From a checkpoint of a small transformer trained on Wikipedia.
Size: 12 layers, width 96, 3 heads of 32, MLP 384 tanh GELU, vocabulary 8192, 2.18M parameters.
Each number is 128 + 24 x the weight over its row's rms, rounded and kept within 0 to 255. Layers, rows and columns count from 0. The size above them is the row's rms in percent of the matrix's.

# layer 9 attention query, 96x96, rms 0.173, rows 36-63, columns 0-95
size [ 77  87  82  77  77  83  87  89  93  83  86  87  82  78  85  82  81  95  76  89  80  82  91  86  80  87  96  94]
[[134 117 116 141 130 148 129 169 105 148 107 130 140 135 163 110 153 129 146 121 128 173 118 124 163 151 153 131  95 165 123 109 112 162 151  89 127 153 130 135 117 139 157 121 113 155 143  78 113 174 137 129 160 145 140 116 121 102 157 115 118 135 129 130 102 144 169 152 149 135 106 110  95 116  81 175 171 145 131 128 142 146 150 137 121  68  79  91 138  88 156 164 117 114 157 156]
 [ 88 145 136 136 103 150 106 115 140 134 150 125  78  90 137 167 115 124 155 147 119 112 132 118  90  93 112 176 115 146 139 120 129 150 117 144 104 133 109 132 113  90 166 127 160 115 102  84 191 114 161 136  99 118 114 127 122 149  98 127 107 119 137 148  92 113 111 115 142 106 149 141 138 100 137 128 132 136 107 151 137  51 104 120 116 151 152 127 147 114 109  86 134 108 128 189]
 [170 176 123  80 109  98 154  88 116 108 142  91 135 139 114 146 116 111 140 141 116 130 151 116 143 125 137 142 116 158 150 177 107 117 100 124 144 134 136 137 179 123 146 103  91 140 154 161 122 137 140 139 132 127 132 168 177 119 108 144 141 134 158  86 115 171 128  84  91 113  94 130 109 119 113 133 142 118 136 135 131  86  72 129 119 118 117 147 133 104 124  87  65 119 128 135]
 [124 131 140 142 160 113 127 119 140 103 103 104 149 155 114 117 129 150 102 113  81 132 131 120 131 148 136 131 123 115 129 163 151 137  96 121 149 105  98 110 105 103 121 123 114 136  76 156 138 115 192  72 138 136 116 115 126 135 135 147 147  81 122 127 104 123 152 115  98  83 104 110 104 125  77 210 143 102 116 103 118 123 126 177 120  94 114 102 100 114 152 145 146  94 134 126]
 [176 133  88 150  71 127 128 165 103 132 119 111  84 121 125 112 189 122 104 134 155 126 157 115  93 185 143 177 149 143 137 121 126 139 102 132  99 124 136  78  93 152 145 125  90 116 122 141 153 134 120 128 114 168 144 112 154 145 121 108 137 162 112 113 149 126 137 153 132 126  71 134 107 159 129 130 132 117 131 118 115 137 101 174 120 137 156 149 155 155 151 121 139  92 119 149]
 [132 119 151 160 124 128 105 133 137  89  93 108 121 125 175 150  89 178 119 143 126  88 141 118 121 146 131  93 128  75 126 106 142 122 127 114  96 157 119  96 130 136  99 116 136 151 106 151 146 122 134 115 129 129  97 113 126 123 132 118 151 101 157 136 139 138 172 125 153 122 174  81 104 131 142  69 156 103 136 177 113  96  99 122 118  89 149 118 121  87 156 141  90 133 166 102]
 [117 145 140 184 108 132 128 125 100 151 166 139 119 118 149 106  91 159 101 143 134 170 136 118 136 108 107 124 118 129 120 135 128 115 124 136 139 152 123  80 114 147 143 177  88 178 127 113  83 102 136 127  79  89 118 112 121 159 151 146 121 153 110 116 144  94 125 102 120 114 145 125 115 114 136 101 143 151 116 169 132 150 146  90 127  83  78  94 130  94 150 128 146 144  82 166]
 [144 118  98 143  90 149  95 166 141 112 139  86 139 131 122 124 116 145 124 134  94 113 168  47 152 105  74 127 125  90 183 125 133 104 157 117 119  78 125 146 139 137 147  85 157 114 111 129 118  94 142 121 151 149 130 130 178  71 150 115 121 115 122 109 121  98 148 128 140 151 144 106  99 109 116 109 109 136 108 111 118 138 139 111 106 121 133 137 127 142 142 128  82 117 113 159]
 [ 97 153 113 172 119 133 175 118 122 122 108  93 145 145 163 150  90 100 152  93 164 106 153 128  87 118 105 129 164 128 135 163 117 127 107 148 136 132 141 148 134 119  93 116 140 186 142 127  95 139  79  99 156 128 113  81 134 153 139 151 139 137 119 124 106 138 107 163 128 118 134 129 134 105 160 139 108 148 124 111 111 100  95 161 115 134 130  96 198 168 143  98 143 134 121 142]
 [163 139  83 146 121 111 100 107 170 140 161 126 145 132 115 112 115 148 131 150 109 123  84  82  96 130 147  87 149 109  72 151  88 119 150 158 108 156 101 100 133 120 117 157 179 189 116 112 123 102  86 140 111 133 137 127 100 125 135 126 123 125 144  99 121 102  79 173 129 135 135 131 127 129 173 133 126 136 150 137 137 126 130 141 149  88  94 132 105  96 142 116 104 109 109 138]
 [110 145 157 113 119 120 133 111  91 149 133 155 149 103 101 135 142 155 155 125 122  94 114 109  80 181 153 107  69 137 134 122 135 154 111  90 152  85 130 132 124 107  99 133 106 151 127 129 119 136 105 140 121 127 133 146  79 132 154 171 139 164 167 130 125  82 111 188  95 122 140 138 139 144 143  86 138 181 122 114 113  98 153 111 114 146 154 118 122 152 153 102 117 134  97 132]
 [128 149  84 118 105 106 152 148 113  96 131 113 107 117 127 174 118 119 120  96 127 124  91 110  65  98 160 112  95 109 124 120 116 130 115 170  97 112 114 147 140 110 106 121 122 157 137 143 140 138 102 116  94 119 150 106 119 138 112  91 112 145 113 118 115 160 124 118 113  65 113 142 181 141  93 133  94  73 152 150 105  93 160 131 138 159 153  90 155 157 114 137 109 126 151 114]
 [144 160 114  75 149 119 101 147 131 174 133 137 100 124 107 114 137 153 115 134 154 164 100 110 139 124 135 170 107 118 147 144 130 166 156 124 108 149 131 137 108 155  96 138 130 136 104 117 150 152 113 153  92 108 148 103 150  73 178 162 180 130 120 137 133 114 110 160  95 108 179  95 175 132 117 134 117 132 132 110 137 158 104 176 139 101 121 152 122 126 129  98 166 116 135 146]
 [130 140 130 112  76 112 138 133 142 187 126 124 107 108 115 128 108 127 185 148 154 120 112  97 150 158 138  90  98 100 117 173  92  98 144 138 115 125  71 150 120  99 134 135 133 147 149 119 122 139 146 121  97 125 149 132 124 129 188 126 137 105 129 110 122 156 149 163 100 113 121 135 143 104 114 123 181 104 146 102 144 131  67 151 140 135 124 155  77 132 152 132 145 164 139 119]
 [110 114 121 158 107  91 102  76 138 120 168 122 122 113  83 142 154 115 172 122 131 149 154 125 143 113  87  94  97 128 166 179 129 124 136 114 132 128  74 112 130 132 100 158 146 166 151 131 125 124 111 125  96 131  92 123 107 134 146 114 169 154 139 119 121  96 139 121 138 107 142 100 119 104 125 111 134 146 186 131 161 168  91 161  90 125 169 124 157 137 136 143 123 115 127 161]
 [130 166 181 137 155 110 148 173 150 125 118 142 142 121 149 134 156 121 167 134  93  89 149 125 119 121 165 157 130 161  86 136 123 154 158 111 134 125 120 126 143 114 154 144 142 132  63 173 161 155  89 110 100 170 122 126 134 107 104  98 118 133 111 145 178 107 103 139 141 117 137 137 121 187 127 113 148 136  88 110 129  79 129 145 135 128 144 133 122 157 119 159 128 158 125 114]
 [155 153 151 126 138 184  95 151  75  86 148 175 138 112 149 122  90 132 156 127 109 132 125 108 125 124 124 127 133 174 168 141 108 122 125 142 121 129 122 163 140 155 101 161 145 118 186 143  53 115 128 140 118 109 152 144  97 126 145 155 122 116 120 121 145 140 111  91 122 113 123 123 103 147 170  94 126 140 145 159 139 164 130 115  89 136 158 106 120 138 162 120 103 149 156 126]
 [110  98 111 132 110 153 133 107 167 123 123 160 125 123 112 171 151 113 135  77 175 124 134 184 128 185  97 153 140 140  91 111 126 151 128 104 158 135  99 109 105 123 164  96 144 139 115 129 199 112 117 117 170 104 163 140 114 136 109 114 127 105 141 152 173 134 116  76 121 105 149 138 129 148 111 110 151 113 116 105 139 150 131 102 125 144 125 153 136 133 116 163 159 134 147 155]
 [154 107 106 137 131 108 119 126 161 166  97 145 172 113 136 114  97 135 103 114 119 163 148 111 112 116 116 124  87 136 165 134 126 122 119 131 161 148 156 134 166 118 148 139  65 114 100 117 154 139 147 148 105 119 129 184 110  79 155 104 109  89 142 158 178 114 130 121 137 178 125 160 123 117 158 173 122 123 115 146 130 169 127 104 115 157 139 128 155 132 140 114 100  95 160 120]
 [133 158 143 144 116 111 120 105 145 171 160 140 128 120 179 185 116 153 178 145 157 127 156 164 136 141 139 137 103  85 138 108 118 128 109 138 112  86 156 196 155  84 137 111 107 115 114 135 123 100 138 131 133 192 132 100 101 144 148 131 125 134 129 119 120 134 125 153 146 121 107 126  97 137 139 146  88 110 157 144 148 109 117 139 151 133 104 169 131 137 156 133 167 150 115 166]
 [138 142 138 157 129 102 101 121 166  97 131 138 109 156 158 129  96 141 125 121 111 131 162 162 153 137 128 134 108 108 119 135  67 143 112 134  97 133 125 125 155  94 102  92 191 121 127 119 138 123 151 115 138  97 146  90 132 125 150 123  82 127 156 146 102 101 139 128 128 119 151 120 113 130  76 100 157 108 130 100  78 128  74 152 105 102 135 132 158 160 137 117 139 139 114  64]
 [112 118 135  98 135 141 110 130  51 143  64 120 154  91 146 149 165 135 153 130 110 155 134 123 131 147 122 145 157 163 143 160 152 116 125 151 152 137 136 169 152 113 110  89 133 128 118 139 141  82 159 148 107 116 105 177 147 159 101 150 158 151  96 147 120 107 109 144 141 126 132 187 113  92 167 103 136 143 117  83 119 115 118 131 141 133 114 117 102 150 106 136 115 131 112 133]
 [ 68 121 103 127 125 125 100 130 175 150  78 147 136 114 105 140 152 174 121 147 118 154 130 135 110 133 155 134 102 117 164 117 133 142 111 156  92 166 103 109  93 149 139 126 152 100 124 138 162 114  79  98 145 119 151 151  88  81 137 135 135  99 107 143 150 108 138 130 123 115 167 113 122 125 155 126 175 149 142 120 141 112 168 126 143 112 145 149 145 122  95 177 160 107 140 168]
 [ 83 137  84  95 119 138 168 106 122 117 132 132 135 154 116 113 138 146 112 121 124 142 180 154 109 171 151 106  96 106 134 113  91 132  74 125 129 141 102 113 119 108 113 137 154 143  90 127 133 155  99 117  89 114  86 108 112 134 177 121  83 156  98 119 144 151 119 164 172 117 122 120 159  91 121 122 110  70 128 132 122  92  94 105 143 113 136 121 145 103 107 126 155 141 123 149]
 [125  53 139 140 166 136 110 124  85 149 110  98 147 168 119 141  85 128 135 120 155 150 100 115 136 159 101 161 142 126 128 125 145 138 150  96 130 162 138  89 112 172 137 135 162 106  96  82 179 116 117 103 119 146  98 124 111 146 106 106 156 141 184 129 143 121  86 141 139 115 110 139 108 154 149 135 128 101 143 140 128 132 150 106 140 155 103 100 134 144 133 153 139 175 133 129]
 [151 119 104 126 121 135 100 161 182 156 133 164 129 120 136 161 151 116 143 147  83  92 114 136 151 132 179 140 113 139 146 122  90 115 132 149 137 156 129 144 123 143 164 150 126  97 139 146 179 150 117 136 134 139 172 105 102 111 139 145 145 141  88 116 119 117  92 170 108 146 125 181 128 126 149 175 103 131  98  99 116 108 131 115 123 135 147 128 159 142 125 140 117 202 156 138]
 [126 115 110 137 123  97 100  93 140 117 130 132 109 131 144 158 175 130 162 124 122 148 112 112 137 122 133  98 141  94  96 131 110  85  89 149  84 103 121 123 146 116  94 124 125 143 111  75 111 135 132 142  99 122 130 116 172 129 111 169 160 195 133 143 143 108 134 148 127 104 114 122 139 126 173 122 189 136 117 148 121 149 103 105 144 100  97 162  96 107 146  81  96 125  99 116]
 [165 118  92 153 129  93 119 132 115  94 138 131 169 139 145 164 131 129 162 133 135 128  90 147  86 146 104 144 114 120 137 141 109 122  96 121 138 140 133 148 171 159 108 125 160 125 120 122 115 102 131 140  99  91  70 112 145 140 151  96 159  90 146 119 140 177 139 134 104  79 160 111 140 132 146 157 151 158 136 148 141  94 152 145 134 166  82  79  96 113 143 154 122 131 114 110]]
# layer 9 attention key, 96x96, rms 0.176, rows 36-63, columns 0-95
size [ 80  85  88  80  80  93  81  82  88  83  90  86  85  80  83  85  86  94  86  93  83  81  83  74  89  86  97  84]
[[110 146 146 143 133 159 119 142 154 130 133 133 144 114 164 102 126 141 135 147 109 143 166  96 148 187 115 105 139 177 153 118  85 146 117  82 133 167 131 114 120 143 180 133 109  94 113  95 128 132 114 115 172 133 118 139 147  58 168 136 146 131  91 160 120 132 170 116 103 140 109 120 145 137 129 160 174 114 136 103 149 156 131 117 128 118  92 152 145  91 126 116 137 145 152 136]
 [126 128 141 134 136 112 110 113 130 142  99  97  73 161 115 139 104 134 160 134 149 103 120 115 153 140 126 123 108 145 149 134 135 164 137 198 158 107 109 108 106 117 102  89 142  99 109  91 159 114  98 103 125 112 136 136 120 135  92 110 126  98 109  73 139 110 180 139 115  93 109 170 133 134 108 149 128 100 124 186 116 118 143  96 110 121 133 112 157 116  99 160 113 108 111 170]
 [154 137 125 136 122 123 190 104 145 145 145 143 127 135 126 158 167 111 143 145  94 142 156 118 126 104 150  89 136 145 132 209 121 156 150 149 139 140 144 140 122 125 146 136 101 122 147 128 150 201 131 158  98 129 131 192 150 129 114 125 138 115 173 100 125 142 164 117 120 158 132 116 124 111 114 134 135 142 155 143 115 143  75 158 115 123 153 103 138  90 142 115 144 167 150 134]
 [ 83 131 134 108 169 140 116 125 153 150 146 103 150 130 127 178 191  91 126 137 161 135 114 164 143 120 147 155 140 160 111 134 150 153 134 109 146 139 136 100 149 138 157 138  48 154 100 127 139 149 114 113 118 128 125  98 165 139 117 113 148 142 142 149  98 125 141 140  93 112 154 113 156 101 113 133 163 120 114  87 144 108 178 144 121  90 159 143 113  97  99 111 141 120 150 122]
 [126 131 108 146 123 135 126 141  98 126 139 156 152 129 150 119 154 137 116 146 135 155 102 121 127 133 138 131 157 113 109 134 113  80  91 113 104 125 179 120 157 140 106 130 156 135 119 124 160 160 128 123  89 113 121 117 181 160 143 129 118 192 151 126 125 114 102 136 137 139  84 118 129 141 150 129 171 117 142 116 126 123 111 158 213 111 132 135  98 139 107  96  51 132 152 146]
 [145 123 184 174 133 146  97 142 133 170 127 127 143 119 174 162 113 207 148 158 131 109 130 149 149 123 143  87 129  92 133 119 139 119 144 136  90 166 105 124 128 124 148 134 107 123 112 150 122 160 135  86 125 161 120 151 122 138 145 127 153 138 141 143 134  78 119 114 114 157 137 127 133 120 201 105 132 148 141 166 159 120 132 103 142 133 175 106 136 121 103 119  97 119 151 119]
 [120 111 167 155 113 122 153 135 111  99 105 101 126  82 152 119 128 108 145 140 156 154 118 147 143 131 158 149 141 140 127 177 114 124  91 164 146 127 130 112  83 137 126 133 132 145 128 128 104 123 167 154 119 169 128 111 120 111 132 129 115  97 140 150  79 111 149 108  94 130 120 126 179 149 145 156 111 195 167 179 175 156 153 108 147 141 113 107 144 180 150 113 136 124 136 129]
 [157 174 124 128 142 163 120 140 127 100 111  90 146 128 136 144 131 130 155 121 133 155 144 140 138 129 134 116 130 103  94  93 109 168 189 146  82  93 138 114 138  87 175  96 145 129 137 115 111 113 106  95 136 148 164 144 138  84 135  84  90 105 135 106 137 104 117 100 142 134 151 110 138 114 158 142 128 154 142  96 141 132 118 137 146 147 148  92 109 137 135  79  84 149 106 173]
 [142 124 156 153 141 125 127 125 126  92 107  93 139 138 100 134 127 119 110 129  98 119 109 156 131 138 135 113 131 142 119 137 109 130 106 140 139 163 140 164 137 104 118 119 128 171 158 114 141 128  93  80 145 118  89  62 150 121 129 159  88 140 104 109 126 157  96 116 123 119 109 144  98 122  81 146 104 112 132 158  86  94 128 169 125 151 166 133 194 174 141  96 145  89 131 106]
 [135 176 131 138 117 101 132 110 128 104 146 121 166 132 145 107 133 126 135 133 119  81 117  71 107  87 156  93 155 131 132 136 101 130 129 125 122 121 159 148 127 112 129 129 140 160 118 161 125 103 162 103 145 139 101 113 140 138 108 142 153 113 132  79 156 111 138 171 118 175 122 147 155 107 150 109 132 141  76 143 139  93 137 177 144 133 126 120  91 136 137 133 184 119 164  67]
 [140 166 110 111 131 127 146 135 136 116 170 151 136  91 133 122 101 163 111 164 123  63  94 117 112 123 126 122 100 148 126 131 125 123 139 129 140 121  98 168 119 133  91 159 139 176 130  91 114 171 113 112 152  98 119 139 124 122 122 160 102 168 190 149 112 125 138 128 118 118 110 138 142 178 108 145 119 143 107 118  86 160 168 123 112 110 185 143 114 151 125 137 142  92 124 158]
 [137 116 107 183 116 134 193 110 141 117 104 138  97 122  98 140 168 119 119 119 150 107 121 119 115 134 129 104  85 152 118 110 124 128 102 148 131  68  82 112 112 150 113 162 106 139 103 167 147 153 138 134 131 141 164 128 161 151 108 142 118 136  73 114 145 159 127 126 131  87 110 114 124 142 133 142 129  86 109 153  69 125 163 112 133 146  81 118 122 122 127 167 112 101 118 115]
 [100 135 158  79 119  83 127 142 132  91 110  96  82 152 135 121 119 151 121 156 141 123 103 115 123 134 168 114 118 115 127 122 116 144 161  97 146 118 155 150  88 120 132 151 157 113 131 137 119 136 130 104 123  85 123 120 133 116 155 156 179 123  89 128  93 129 115 158 121 120  97  48 139  94 121 164 135 127 115  68 115 141  93 139 123 139 128 147 117 163  93 159 137 136 146 107]
 [122 110 166 106 138 118 144 120 137 162 129 178  94 122 108 126 101 114 159 159 111 149 135 110 112  87 159  98  88 110 178 121  81 114 123 141 134 123  90 183 124 127 166 113 115 137 125 109 104 125 149 154 139 124 162 164 164  74 141 153 160 130 149 102 103 148 103 127  81 132 112 147 125 119 115  86 153  99  85 104 100 138 130 109 112 137 149 137 117 119 137 129 151 107 135 143]
 [114 142 140  80 109  62 138 106 118  57 142  99 133 118 146 149 113 155 144 141 126 111 168 136 144 128 127  82  78 137 178 122 121 149 104 117 127 114  69 126 142 105 139 161 108 177 169 100 140 107 150 131 122 132 122 113 145 161 144 138 135 114 166 159 123 147 121 112 122 127 144 121 134  94 159 125 148 148 124 135 126 105 110 111 118 149 135 117 110 146 100  82 104  91 124 133]
 [113 134 110 126 124 102 119 138 193 149 114 165 131 119 132 108 130 132 172 111 109 102  80 118 111 122 139 124  74 132 111 134 154 114 136 125 116 134 115 108 133 141 148 105 178 111 113  91  94 147 125 124 142 155  73 155 124 155 117 130 168 159 152 125 142  85 132 127 153 107 164 158 106 157 140 136 124 132  94 130  93 120 161 152 130  95 143 157 110 127  79 113 114 119  81  87]
 [153  99 133 122 148 143 119 115 107 110 106 148 128 101 108 136 142 136 133 147 128 149  90 118  89 129 102 121 103 120 161 163 115 138 125 113 119 146 156 136 111 139 103 154 172 104 172 123 119 132 141 190 158  91 120 103 133  94 105 136  71 107 133 142 143 163 199 114 153 106 136  90 130 148 124 108 106 167 156 117  99 142 125 104 119 161 112  81 155 115 154 134 156 129 137 157]
 [ 92 133  74 119 100 134  69 127 142 146 133 127 121 121  70 104  98 138 112 151 146 148 133 135 109 148 139 142 149  85 111  87 140 125  87  80 188 170 109 100 124 148 161 161 106  93 133 145 136 134 131 100 113 161 139 103 124 131  85  91 160  98 147 122 126 138 117 106 133  90 107 160 129 120 152 133 129 125 119 148 137 151 129 137 152 128 102 125 138 130  85  99 114 128 124 156]
 [142 123 136 109 124 118 155 139 149 141 138 140 153  93 104 143 106 133 147 103 142  97 159 143 134 147 126 135 142 134 116 131 125 107  82 104 156 153 140 108 116 127 158  97 127 115  89 103 165 105 132 114 127 129 129 138  79 123 151 107 109  85 124  96 122 157 153 141 174 215 108  85  61 129 120 150 117 133 108 133 145 134 151  75 100 123 133 117 133 134 113 159 105 139 101 151]
 [132 101  84 132 121 132 109 101 128 192 181 105 104 141 162 216 128 134 129 140 139 113 105 143 134 103 114 122 129  94  90 107 123 115 111 145 131  68 120 155 141 122 157 106 145 121 121 116 120 119 118 122 125 118 118 123 129 101 118 127 124 123 146 160 126 151 159  89 113 172  80 179 132 138 132 144 105  78 131 152  91 131  88 117 153 138 137 151 131 137 132 139 120 122 142 117]
 [137 145 151 122 116 117 115 191 161 122 120 123 125 190 171 147 153 148 141 142 151 145 138 131 113 101 113 137 120  90 132 141  99 132 125 145 151 172 102 145 168 122 167 104 139 138 117 171 169 160 155  99 116 148 126 150 113 121 149 148 129 120 141 129 159 115 131  83 126  98 106 134 125  85 102  81 154  94 141  99 125 174 135 130 144 125 177 134 125 153 126  86 142 119 139 108]
 [128 135 144 105 119 161 155 117  84 104  97 110 118  86 155 136 142 137 103 151 108 148 116 102  81 133  76 134 118 139 126 141 159 142 128 160 160 120 123  97 160 123 120 104 111 123 147  50 109  84 134 138 104 172 104 108 132 154 128 137 142 146 136 107 164 150 102 134 162 110 135 130 101 121 113 134 112 130 151 144 137 100 141 145 117 102 176 180  93 127 133 132 125 176 107 135]
 [105 129 122 124  99 142  92 166 141 104 118 143 116 113 109 125 100 139 132 142 127 101 121 129 187  90 149 111 134 111 125 138 132 128 132 121  99 137 121  59 110 131 111 172 129 141 100 142 127 120 115 108 151 147 121 178  96  94 145 126 151 134 115 126 154 130 154 177 147  54 158 124 102 111 140 154 154 121 106 161  84 169 155 129 149 140 154 137 120 140  98 143 131 173 157 132]
 [153 165 140 136 132 125 164 110 123 120 110 169 155 108  99  83 138 162  71 120 147 120 126 162 151 109 130 120 127 148 153 137 136 113 116 122 147 152 102 136 111 121 138 116 144 152  95 116 122 163 164 122  88 158  95 159 104 152 116 167 139 122 105 133 101 151 127 123 150 148 112 173 183 103  80 142 119  87 127 146 103 138 100 115 161 107 130 143  95 165 103 156 141 161 148 142]
 [140 116 155 145 151 104  95 130  94 175 126 148 121 139 145 115  79 147 125 147 121 115 124 131  79 163 125 144 125 162  97 176 127 127 127  96 164 143 120 138 120 112 120 132 100 136 102  91 153 105 131 108 143 115  98 114 121 138 116 112 124  92 116 169 128 152  55 112 177 107 141 123 134 147 145 114 127 121 146 143 136 106 122 125 163 123 101  83 105 121 115 122 136 202 127 168]
 [161 101 126  87  92 131 122 155 153 133 140 173 167 137 123 122 109 104 145 106 121 122  99 120 132 129 137 129 128  93 155 173 109 109 171 109 111  74 154 108  72 115 162 126 105 121 140 123 154 129 118 119 169 159 104  84 109 123 147 125 116 134 122  80 162 136  98 142 156 105  89 119 108 126  96 155 124  93 110 114  72 108 119  94 132 101 108 144 134 114 123 136 133 164 125 126]
 [159 165 139 122  97  82 129 138  98  89 146 121  97 102 154 130 124 104 140 139 125 140 143 149 111 128 125 157 146  76 114 125 114  93 107 165 109 118 148 131 109 107  88 155 105 113 116  98 104 158 146 111 118 119 136 111 141 122 121 178 177 138 131 135 135 121 151  95 116 130 137 155 141  82 180 137 155  94 152 122 137  88  96 132 125 118 129 119  80 117 166 129 172 106 134  85]
 [143 123 122 194 120 112 141 123 149  95  93 103 147 159 121 124 137 151 157 146 128 115  92 132 110 136 109 112 113 143 116 132 112  94 130 129 158 155 108 131 141 128 133 182 106 165  88 117  91 105 129 175 106 151  45 122 154 116 102 117 122  98 109 113 125 177 131 164 140  88 125  88 124 153 124 167 113 114 143 106 127 111 137 118 102 164 146 124 118 106 157 122 123 120 120 108]]
# layer 9 attention value, 96x96, rms 0.173, rows 32-39, columns 0-95
size [ 86  98  89  81 105  98 116  93]
[[124 140 156 164 171 131 103 123  99 115  91 116 142  96 135 109 123 131 108 143 128 144 135 104  93 139 102 101 161 170  97 121 108 146 110 108 102 139 130 184 146 151  82  69 106 110 156 185 135 107 150 140 151  90 172 132 118  79 112 126 143 118 157 147 163 120 112 116 131 132 169 105 130 123 142 104 141 126 171 125 119 126 165 109 135 131  93 162 131 113 132 135 106 143 142 120]
 [140 154 162 121  98 121 122 151 137 122 153 133 148 109 109 127 127 163 133 101 111 107 112 136 139 115 108  82 126 133 122 142 144 182 124 135 115 134  96 137 119 146 132 137 130  84  99 112  92 133 160 121 123 134 157 133 140 138 164 111 149 115  95 110 151  89 168 106 108 168 117 150 127 107 163 174 130 114 152 127  78 182 106 107 141 103 130 200 115 127  87 181 126 117 137 135]
 [135 158 111 129  91 126  95  95 105  91 119 137 129 122  80 152 133 127 102 132 137  98  80 121 141 136 119 125 127 111 142 134 105 135 140 130 132 146 149 145 115  93 142  99 128 144 148  99 144 113 125 117 113 150 128 138 143 115 130 143 118 133 192  73 192 122  95  81 125 104 152 126 173  88 167 120 113 101  68 158 134 140 125 145 100 110 128 145 149  98 177 132 108 131 126 116]
 [142 166 135 161 127 150 154 146 115 141 121  75 109 152 162 137  70  98 135 163 153 125 130 149 111 139 116 106 125 154 142 113 160 116 127 173 132 117 163 173 127 138  85 117 140 149 123 156 120 122 128 133 143 113 107 133 132 132 153 136 106 150 148 123  72  93 121 101 159 140 118 170 104 145  97 125  82 113  96 129  96 105 148 152  82 134 135 129 133 141 147 135  97 111 119 189]
 [154 100 158 124 118 101 112 105 148 145 119 117 136 157 124  58 132 155 102  94 142 102 115 108 110 126 116 144 109 126 125 109  94 145 112 144 152 107 118 137 115 135 122 133 109 142 151 121 124 148 192 121 105  89 111 132 124 139 178 161 187 143  53  88 109 139 137 120 131 122 100 154 122 106  96 109 129 101 124 171 135 115 125 125 169 144 118 149  95  94 101 119 122 113 130 145]
 [118 161 138 127  95 126 113 140 150 124 140  93 169  74 128 134 120 178 136 114 114 134 132  92 134 102 122  93  99 117  81  87 116 146 144 150 126 149  90 138 173 144 108 146 165  85  94 143 128 114 167  86  88 122 118 157 135 139 146 121 143 116 127 121 129 137 147 156 131 124 124 152 116 137 176 169 163 145 111 156 140 175 127 125 122 153 101 107  95 114 160 157 105 121 147 140]
 [149 141  95 113 136 123 122  98 178  88 168  99 111 107 153 132 113 160 141  98 167 166 116 179 149  94 143 127  95 109 126 139 132 103 132 120 157 143 135  81 120 146 129 176  98 137 139 123 118 134 157 129  85 119 106 127 149  87 178 144 122  77  99 128 129 128 111 130 124 151 166 126 111 132 144 112 143 151 110 124 151 139 155 126 132 127 103 107 137  96  92 145 160 153 135 176]
 [ 85 124 104 163 113 107 121 104 130  91 175 126 122  92 105 143 103 157 169 127 105  92 100 151 157 102 143 123 116 124 164 134 120 159 100 123 147  93 137 105 162 159 120 135 131 121 142 154 130 134 171  97 118 129  89 139 130 123 135 100 162 140 123 119 162 116 163 139 150 100 129 151 146 109 109 123 162 129 153 154 128 130  62 143 115 108 139 136 131 127  72  94 116  94 151 166]]
# layer 9 attention output (transposed), 96x96, rms 0.152, rows 32-39, columns 0-95
size [ 96  98  88  93 107  96 117  98]
[[156 139 124 103  64  95 160 133 147 140 133 132 137 112 153 153  74 133 169 125 160 115 131 115 126 113 114 105 124 138 171 131 142 123 104 160 150 103 115  84 121 112 143 146 183 135 110  72 108 170  88 120  99 182  84 131 133 149 113 148 116 135 101 134  87 133 124 163 135 115 114 157 119 113 165 119 121 129 114 177  93 146 106 118 118 110 135 117 127 158 118 130 136 114 139 125]
 [156 113 121 102 121 126 134 115 109 130 124 115 145 137 139 167 109  87 138 126 103 136 153 138  96 139 128 125 142 125 153 110  86 105  49 115 106 116 122 138 166 136 108  88 128 124 159 122  97 132 113 132 116 119 184 102 112 124 171 135 104 163 135 135 101 149 111 125 152 133 145 114 116 151 152  80 106 193 159 152 166 102 151 118 117 161 120  82 128 142 148 114 100 153 141 104]
 [128 148 124 132 151 114 157 124 135 124 138 137 134 128 147 113 177 107 130 104  79 193 137 125 115 133 111  96 136  66 125 118 153  70 115 121 141 161 109 128 152 129 114 165 123 149 146 174 102 112 107 110 112 120 123 111  83 162 117 109 140 106 108 168  88 122 149 144 111 114 131  75  92 134 118 111  96 114 142 140 127 101 117 147 182 103 118 130 127 130  92 111 117 135 105  97]
 [118 104 144 120 151 135  81 131 175  94 100 142 161 123 131 130 177 122 153  84 140 134 159 125 150 136 126 122 136 131 148 129 135 180 109 110 124 148 108  74 139 121 142 132 165 105 142  90 152 163 116 108 113 129 161 139 135 146 116  80 111  65 100 141 176 129 115 138 152 116 136 111 120 120 149 152 165 138 163  99 161 121 132 105 135 141 134 121 140 126  64 132 140 145 116  99]
 [108 134  90  96 141 138 125  96  80 105 121 125 143  96 149 155 123 116 146 173 146 157 139 104 117 105 130 137 146 105 122 148 159 126 141 132 106 140 118  93 144 127 121 100 103  82 112 114  95 103 125 160 114 158 132 132 114 122  97  87 123 115 152 164 120  88 107 122 133 145 154  85 117  98 165 110 122 200 155 110 133 103 121 129 127 118 119  97 121 119 150 130  91 201 125 140]
 [146  98 111 121 107 128 136 104 137 108 142 100 115 191 159 120  93 102 135 122 111 130 141 174 145 106 142 104 141 117 151 113 125  84  73 127 114 159 169 120 154 132 165 102  98 114 140 142  86 144 158 155 128 128 147 170 158 113 176 166 120 137 126 140 105 108 135 133 111 131  89 122 133 119 101 122 137 170 174 126 124 118  91 124 164  81 132 158 122 123 109 110 128 163 111 138]
 [115 141 144 119  93  97 124 154  91 175 105 137  94 150 151 131 121  94 116 153  85 123 144 104 148 144 144 131  91 118 153  86 132 124 121 120 124 145 105 181 139  94 141 101 112 103 156 146 142 144 161 125 116 166 141 167 114 141  89 131 177 125 176 129 112 114 112 117  97  89 105 118 141 156 126 155 148 151 118 151 131  94 125  86 170 134 132 124  82 156 128 104 110 125 147 108]
 [188 133 113 115 120 154 143 143  91 152  97 106 140 148 152 124 156 114  96 123 124 169 159 113 133 167 107 154 140 146  99  83 131 113 173 110 125 141 165 136 116 134 126 127  94 101 122 116 114 130 126 150 138 139 154 132 159 108 132 163 128 107 114 128  58 155 110 144  96 119 121  92 112 126 150 119 122 131 131  75 114 162 144 118  89 116 121 121  72  92 150  99 139 154 129  98]]